Weights of a small transformer language model: untied embeddings.
Each number is 128 + 32 x the weight over its row's rms, rounded and kept within 0 to 255. Layers, rows and columns count from 0. The size above them is the row's rms in percent of the matrix's.

# layer 9 MLP up, 4096x1024, rms 0.0662, rows 2872-2877, columns 768-1023
size [ 72 101 111 127  94  84]
[[172 163  92 135 161 129 122 203 151 188 117 127 118 126 112 175 109 149 118 126 164 146 217 150  92 168 103 104 118 136 155 135 180 101 180 134 145  88 177  79  99  93 148 129 140 165  94 103 134 126 143 112 158 166 164 119 131  99 103 160 116 164 144 152 122 108 110 155 122  97  91 163  92 134 117  78 161 139  87 108  36 172 189 151  96 127 161 105  97 106 147 148 168 136 165  99 119 130  59 141 157 194 110 163 185 131 124 139  76 156 132 149 106  92 132 125 159 100 160 176  92  96 166 144 127 105  57 105 107 207 180 186 132 128 146 156  87 100 182  77 127 100 116 162 100 118 120  76  94 145 110  97 169 119  86 145 158 163 102  99 173  65 148 132  83 152 141  86 107  90 125  42 110 205 123 150 188 152 155 123 184 134 118  94  78 122 124  92 169 123 126 118  82 126 100 111 171 114  85 153 120 156  92 136 120 113 105 106 122 126 155 117 140 165 135 152  98  72 145 115 160 107 130  89 148 174 148 129 143 169 120 140  93 121 123 118 157 177 135 164 135  75 103  73 107 137 120  84 140 119 120 100 117 151 184  49]
 [ 65 141 121  92 158 178 168 176 150 108 128 166 135 115 101 105 122 143 204 117  98 168  92 108 134  97  47 175 164 123 133  92 104 125 173 181 150 116 132 152 141 100  86  50 187 146 154 137  97 109 120 106 147 110 140 112 144 149  78 179  53  96 170 105 145  99 132  94 164 113 121 122 121  68 123 102  74 153 156 139  89 106 135  59  79 110 178  80 146 103 107 130 123 119 167 155 151  94 177 123 162 153 170 139 112 132  71 120  92 139  96  67 152 151 131 141 112  81 130  74  96 213 121  95 110  93  70 118 125 162 111 154 124 146  84 143 130  79 111 132 141 159 153 152 148 157 151 122 153 136 116 146 141 127 135 109 105 124 130  88 152 170 129  93 170 105  83  60  79 112 132 162 133 103 151 130 197 105 139 151 135 201 107 167 112 145 129  74 151 170 147  96 122 109  55  70 135  71 100 163 125 121 170 155 152 148  71 212 104 147  95 134 118  95 117 137 106 140  62 173 104 178 111 109 161 150 159 145 170 147 122 111 126 163 136  80 152 186 184 121 100 146 117 139 104 153 143 128 155 140  76 164 140 119 107  97]
 [142 112 136 168 144 140 140 104 157 103 156 112  93 127  43 111 155  93 162 153 143 125  48 170  89 132 175 128 138 111 135 136 153 187 174 156  97  75 153 105 162 164 123 137  99 137 137 144 116 126 129 134 117  95  95 179 145 118 164 104 101 103  24 141 105  69 162  91 106 149 151 122 101 167 105 126 113 107 121 170 134 119 109 158  99  82 111 144 108 134 148 133 122 129 141  95 125 207 159 107 158 145 128 120 113 104 137 119  92  80  82 126 148  97 159 144 157 119 105 129 156 148 140 126 131  62 107 108 149 117 160 103 136 152 162 135  72 108 214 127  92 170 113 122 187 165 161 155 167 204 158 149 133 188 125 120 132 141  48  85 105 184 186 121 142 111 112 103  92 128 150 162 111  68 117 132 132  91 170 130 116 143 131 125 125 139  96 135 155 141 144 107 146 105 109 159 130 127 105 155 132  42 129 123  81 139 119  94 170  98 192  84  85 116 133 138 121 115 117 124 114  54  95  96 102 128  78 103 159 148 106 153 129 110 105  58 117 124 177 144 145 107 166 121 174  82 198  80  55 139 123 166  94 156 221 140]
 [ 62 123 115 205 103 138 108 141 151 120 213 176 123 151 165 102  92 118 175  94 153  99 192  83 151 110  95 139 115 154  97 121 121  95  84 137 116 135 195 113 194 122  97 184 160  90 114 211  96 192 127 117 109 144 113 174 131 114  76 155 145 169 130 208 155 122 100 188 132 156 178 113 115 138 129 189 135 135  27 121 141 130 124 113 156 131 125 121  91  56 177 107 126 149 129  85 139  78 159 100 185 104 125 136 172 148 165 127 161 133 140 139 165 126 102 169 146 128 121  89 106 125 164 130 113 195 164 127 123 156 156 127  67 163 178 156 142 124 133 144 105  70 193 155 165 140 118 164 135 162  99 125 178 127 169 128 163 135 106 125 135 146 134 179 144  77 124  59 165 135  78 118 107  64 186  85  96  66 144 146 170 133  95  98 147 155 147 154 159 136  39 115 133 137  97 151 107 133  77  92 151 129 116 113 111 144  95 175  91 160 158  75 165  97  81 120 110 175  60 127 110 185 143  91 161 141 142  89 123 196 122  82  73 148  63 113 152 126 162  93 165 151 112 144 116  78  80 107 166 105 117  91  69  72  90 103]
 [ 79 108 154  46 144 117  77 175 106 124 108 124 130 101  94  96 142 143 109 118  94 149  99 120 153 126 163 129  91 121 104 107  96 147 174  80  80 111 155  57  88 164 165 149 139 107 137 161 102 164 124 115 148  92 129 165 118 103 141 136  44 126 198 129 105 148  96 116 189 140 169 128 120  85 186 127 136 136 136 104 125 130  82 126 142 102  87 125 127 125 116  93  92 133 205 168 205  99 156 102 183 132 191 130  92 167 131 178  97 194 126 121 124 122 169 159 100 148 149 126 107 140 158 109 178  89 192 141  90 197 130 106  79 139 105  89 108  72 119 104 161  95 166 176 169 138 169 127  83 155  89 172  93 107  60 141 114 113 173 132 176 100  88 109 141 121  87  85  90 135 131 181 110  98 135 155 103 114 130 128 109 107  68 103 118 186 120 120  98 143 168 176 113  99 135 110  75 150 122  88 130 153 132 151 138 125 161 166  34  87 158 148 124 127 125 174 136  83 126 167 100 199 135 100  80  80 179 117 106 132 144 125 161 125 114 146  71  75 121  93  95 147  72 108 183 119 150 134 130  55 110 142 125 130 116 102]
 [148 138 122 135 221  97  87  68 116 125 136 111 129  35 103  83  96 133 147 155 147 176  77 152  75 111  94 118 156 132 152  90 115 120  80 146 133 162 129 124  99  78 107 150 125 110 157  84  93 177 100 148  76 104 115 128  55 195 152 161 134 152 116 156 132 196  96 108 167 130 139 135  76 132  79  60 134 111 128 170 106 103 114  79 164 159 140 157 112 120 162 149 135 136 107 129 131 196 114 169 135 100 121 175 182  97 109 160  68 151 137 173 111 168 163 151 131 159 134 151 137 118 161 146 152 134 197 152  92 117  99 112 158 165 130 163  93 161  78 131 144 159 162 105 173 113 142 138  70 168 148 183 101 177 144 139 136 108 110 152 125 148 157 156 145 106  77 148 164 128 149 138 161 128 161 169 183 111 121 138 146 129 152 157  54 158 145 148 150 103 177 143 129 136  86 111 119 107 137 127 155 108 127  74  67 133 167 184  93 156 189 151 112 100  96  96 146 136 104  87  96 159  66 168 112 144  90 156 143 142 112 140 126 159 131 141  79 145  91 116 111 101 124 147 117 155 150 157 190 151 117  77  60  74 135 122]]
# layer 9 MLP down (transposed), 4096x1024, rms 0.0532, rows 2872-2877, columns 768-1023
size [ 73 100 106 123  99  85]
[[132 120 124 152 129  97 146  78 129 124 161 108 158  89 104 159 106 116 126 127 121 129 125  97 110  91 166 160 109  46  92 175 157 141  80 112 114 153 127 131 123 147  14  98 120 102 100 110 160  73  70 156 143 107  97 128 138 124 149 169 127 104 116 123 148 149 154 136 166 151 140  99  94 156 138 165 152 126 122  85 154 109  55 136 102 163 155 190 197  66 138 117 106  80 157 225 165 153 155 136 111 114 138 129 137 134  91 152 105 105 139 121 133 143 134 100  70  70 111 110 126 204 169 115 133 127 139 132 123 145 101  78 132 119 162 111 141 146 130 115 118 119 116 109 179 119 162 135  94 123 108 149  92 166 117 217 143  44 166 134  91 139  97 121 125  99 152  68 177 153  91 109 160  99 152 171 135 110 119  83 157 157 135 153 147 155 126 167  98 124 122 147 171 138 163 189 150  82  98 117 154  94 179  94 113 136 150 212 134 150 117  87 100 139 150 175  86 102 128 105 129 163 132 142 108 163  99  91 129 165 122 153 205  96 145 154 133 113 137  85 116 118  95 161  98  92 166 145 164 145 229 165 154 155 110 147]
 [167 107  99 124 129 147  71 134 113  93 179  80 165 117 148 148  76  88  87 140 143 113 113 134 134 148 147 136 174 111 157 180  77 138  70 144  89  85 158 131 138 164 110 159 109 200  81 127  80  59 123 126  69 141 102 121  89 118 227 150 122  86 106 122 137 134 122 180  99 142 152 103 118 160 138 164 114 184 173 125 151 107 111 122 153 147 136 162 140  96 185 144 123 147 129 139  96 119 150 124 126 148 106 125  92  96 107 128 122 139 152 133 103 140 149 127 157 190 105 140 101 132 163 124 148 106  86 136 135 131 103 140 141 114 126 155 167  98 113 107  94 145 111 141 112 147 125 131 124 126  80 155 119 106 150 144 166 144 175 182 187  72 160  97 139 122 118 146 138 124  80 131  92 117 126 154 105 135 152 107 123 117 101 160 103 180 134 105 119  94 121 123 125 133 153  99 117 161 173 111 134 127 136 123 144 110 102 137 122 123 142 152  66  90 186 127 158 116 161 162 166 102 158 113  69 121 128  96 134 101 143 160 102 122  94 124 155  70 136 164 154 108 133 136  88  91 184 122 106  83 178 139  90  89 128 180]
 [ 89 132 129  68 167 154 104 123 138 173  75 145 165  93 161 110 117 193 122 138 100 108 197 144 163 105 130 120 122 125 166  89 169  98  66 147 150 169 125 103  80 119 128  85  90 103  91 114  70  81 185 199 190 148 121 113 115 148 100 120 191 136 206 200 155 153  92 166 211 144 137 114  98 106 144 131 137 139 158  77 111  92 173 100 112 153  58 119 199 159 146 153 191 137 142 123 152 136  95 114 182 107 172 143 121 138 114 105 123  86 112 145 103 131 143 113 101 123 120 100 134 118 150 108  98 120 153 146  91 130 117 115 138 117 141 161 163 178 137  88 106  94 132  77  76 157 116 123 114  81 158 148 153 126 130  88 100 158 123 131  70 143 129 133 109 140  49 115 123 160 100 126 125 100 138 121 102 177 135  64 172 132  95 153  84 123 142 149  78  97 116 167 151 165 110 116 130 120 134 139  61 124 131 164 114 179 156  74  62 154 146 158 137  99  63 100  79 122 122 116 110 173 148 114 124  55 139 133 126  86 113 149 165 121 162 153 111 139 121 181 106 193 122 115 104  95 138 183 189 134 129 129 130 116  96 159]
 [129 115 156  94 157 109 187  99  94 162 136  93 156 124  73 163 153 133 105 183 155 145  64 110 121 145 164 102  94 102 131 175 137  83 104  99 125  99 139 158  91 176 157  96 105 160 138  42 148  88 140 101 150 129 168 125 152 159 141 125  68 141 168  70 100 169 174 107  69 109  96 131 138 161  88 116 126 105 176 119 132 131 166 186 136 142 139 144 141 157 121 180 102 101 126 138 136 139 102 132  93 119 125 115 161  99 113 130 123 125  73 108 106 128 181 110 100 130 128 178 134 150 118 190 141 137 101 158 103 127  84 138 159  83 157 119 157 141  96  92 100 113  68  67 159 160 122 111  87 142 137 157 133 140  94 150 153 157 175 155  96 155 119 167  49 190 176 153 135  91 130 133 127 137 129 104 156 162  89 107 104 117 156 134 128 124 188 121 101 152 129  99 166 131 146 106 125 149 176 139  95  99 128 158 120  95 148 103 115 143 122 140 119 144 155 114 145 163 193 152 111 125 120 106 102 110 138 120 167  94  88 168 196 172 164 146 127 140 176 117  56 118 131 120 134 152 131 108 125 113 144 132 204 167 153 139]
 [ 95 147 155 151 139 126 126  82 199 166 207 126 122 118 154 147 144 161  99  79  78 135 130 125  41 116 213 127  94  92 159 189 127 134 103  92 118 110 141 129 147 132 156 142 167 152 170 138  68  84 120 153 113 135 122 165  94 115  89 178 121 107 144  94  90 129 147 110 109 132 116  94 182 109  92 189  78 146  78 113 166 145 170 128 134  94 115 103 122  58 178 143  77 159 142 105  98 147 130 102 157 220  80 161 140  81 150  90 130 120 113 104 104 162  99 114 150 111  99 102 197 144 162 152 112 101 109 100 144 168 159 134  94 123  63 173 144 155 132 135 186 132 138 179  93 122 144  80 185 135 135  64 134  96 190 149 132 146 136 139 190 133 121 153 121 110 108 141 107 108 106 111 118 134 140 132  69 106 134 165  50 148 168 121 111 156  84 166 107  79 129 108  86 152  48 142 165 178 119 129 104 135 150 126 134 165  94  88 149 125  76 150 129 151 179 143 166  80 177 113 173 118 156  97 172 128  94  58  88 159  99 145 117 125 149 145 146 100  97  87 180  62 106 104 146  73 167 141 129  80 135 171 132 133 103  99]
 [175 123 127 152  84 149 170 136 171 166 118  67 125 167 143 144 162 128 127 163  89 141 140 117  97 180 163 112  65 134 165 128  93 143 110 153 146 146 153  69 103 141 129 108 106 131 160 156 123 135  77 128 164 169 129  91 151 161 109  90 146 164 129  98  92 115 139 196 106 124 116 157 112 181  99 132 134 129 141  76 137 127 162 169  98 157 172 180 142  91 122 115 156 144 112 141 165 103 137 107 140 175 140 122 181  89  93  98 131  93 130 115 117 105 110 102 146 140 103 100 178 137  69 155  83 112  78 118 125 148 116 137 142 141 156 137 161 141  68 173 152 118  85 171 172 180 179 152 133 134  99 141  14 109 118 121 184 119 178 121 112 118 175 147  74 131 110  81 142 116  78  76 105 162 142 120 117 141 138 170 186 132 141 121 115 112  80 115 111 146 101 111 119 106 104 128 123  76 184 107 242 149 110 122 154 126 121 103 167 143 131 163 169 142 158 124 135 115 109 202 157  62 191 103 105 144 101  95 164 128 135 131 147 120 162  65 107 133 132  84 108 141  91 145  95 128 113 121 135 120 139 108 135 122 125 150]]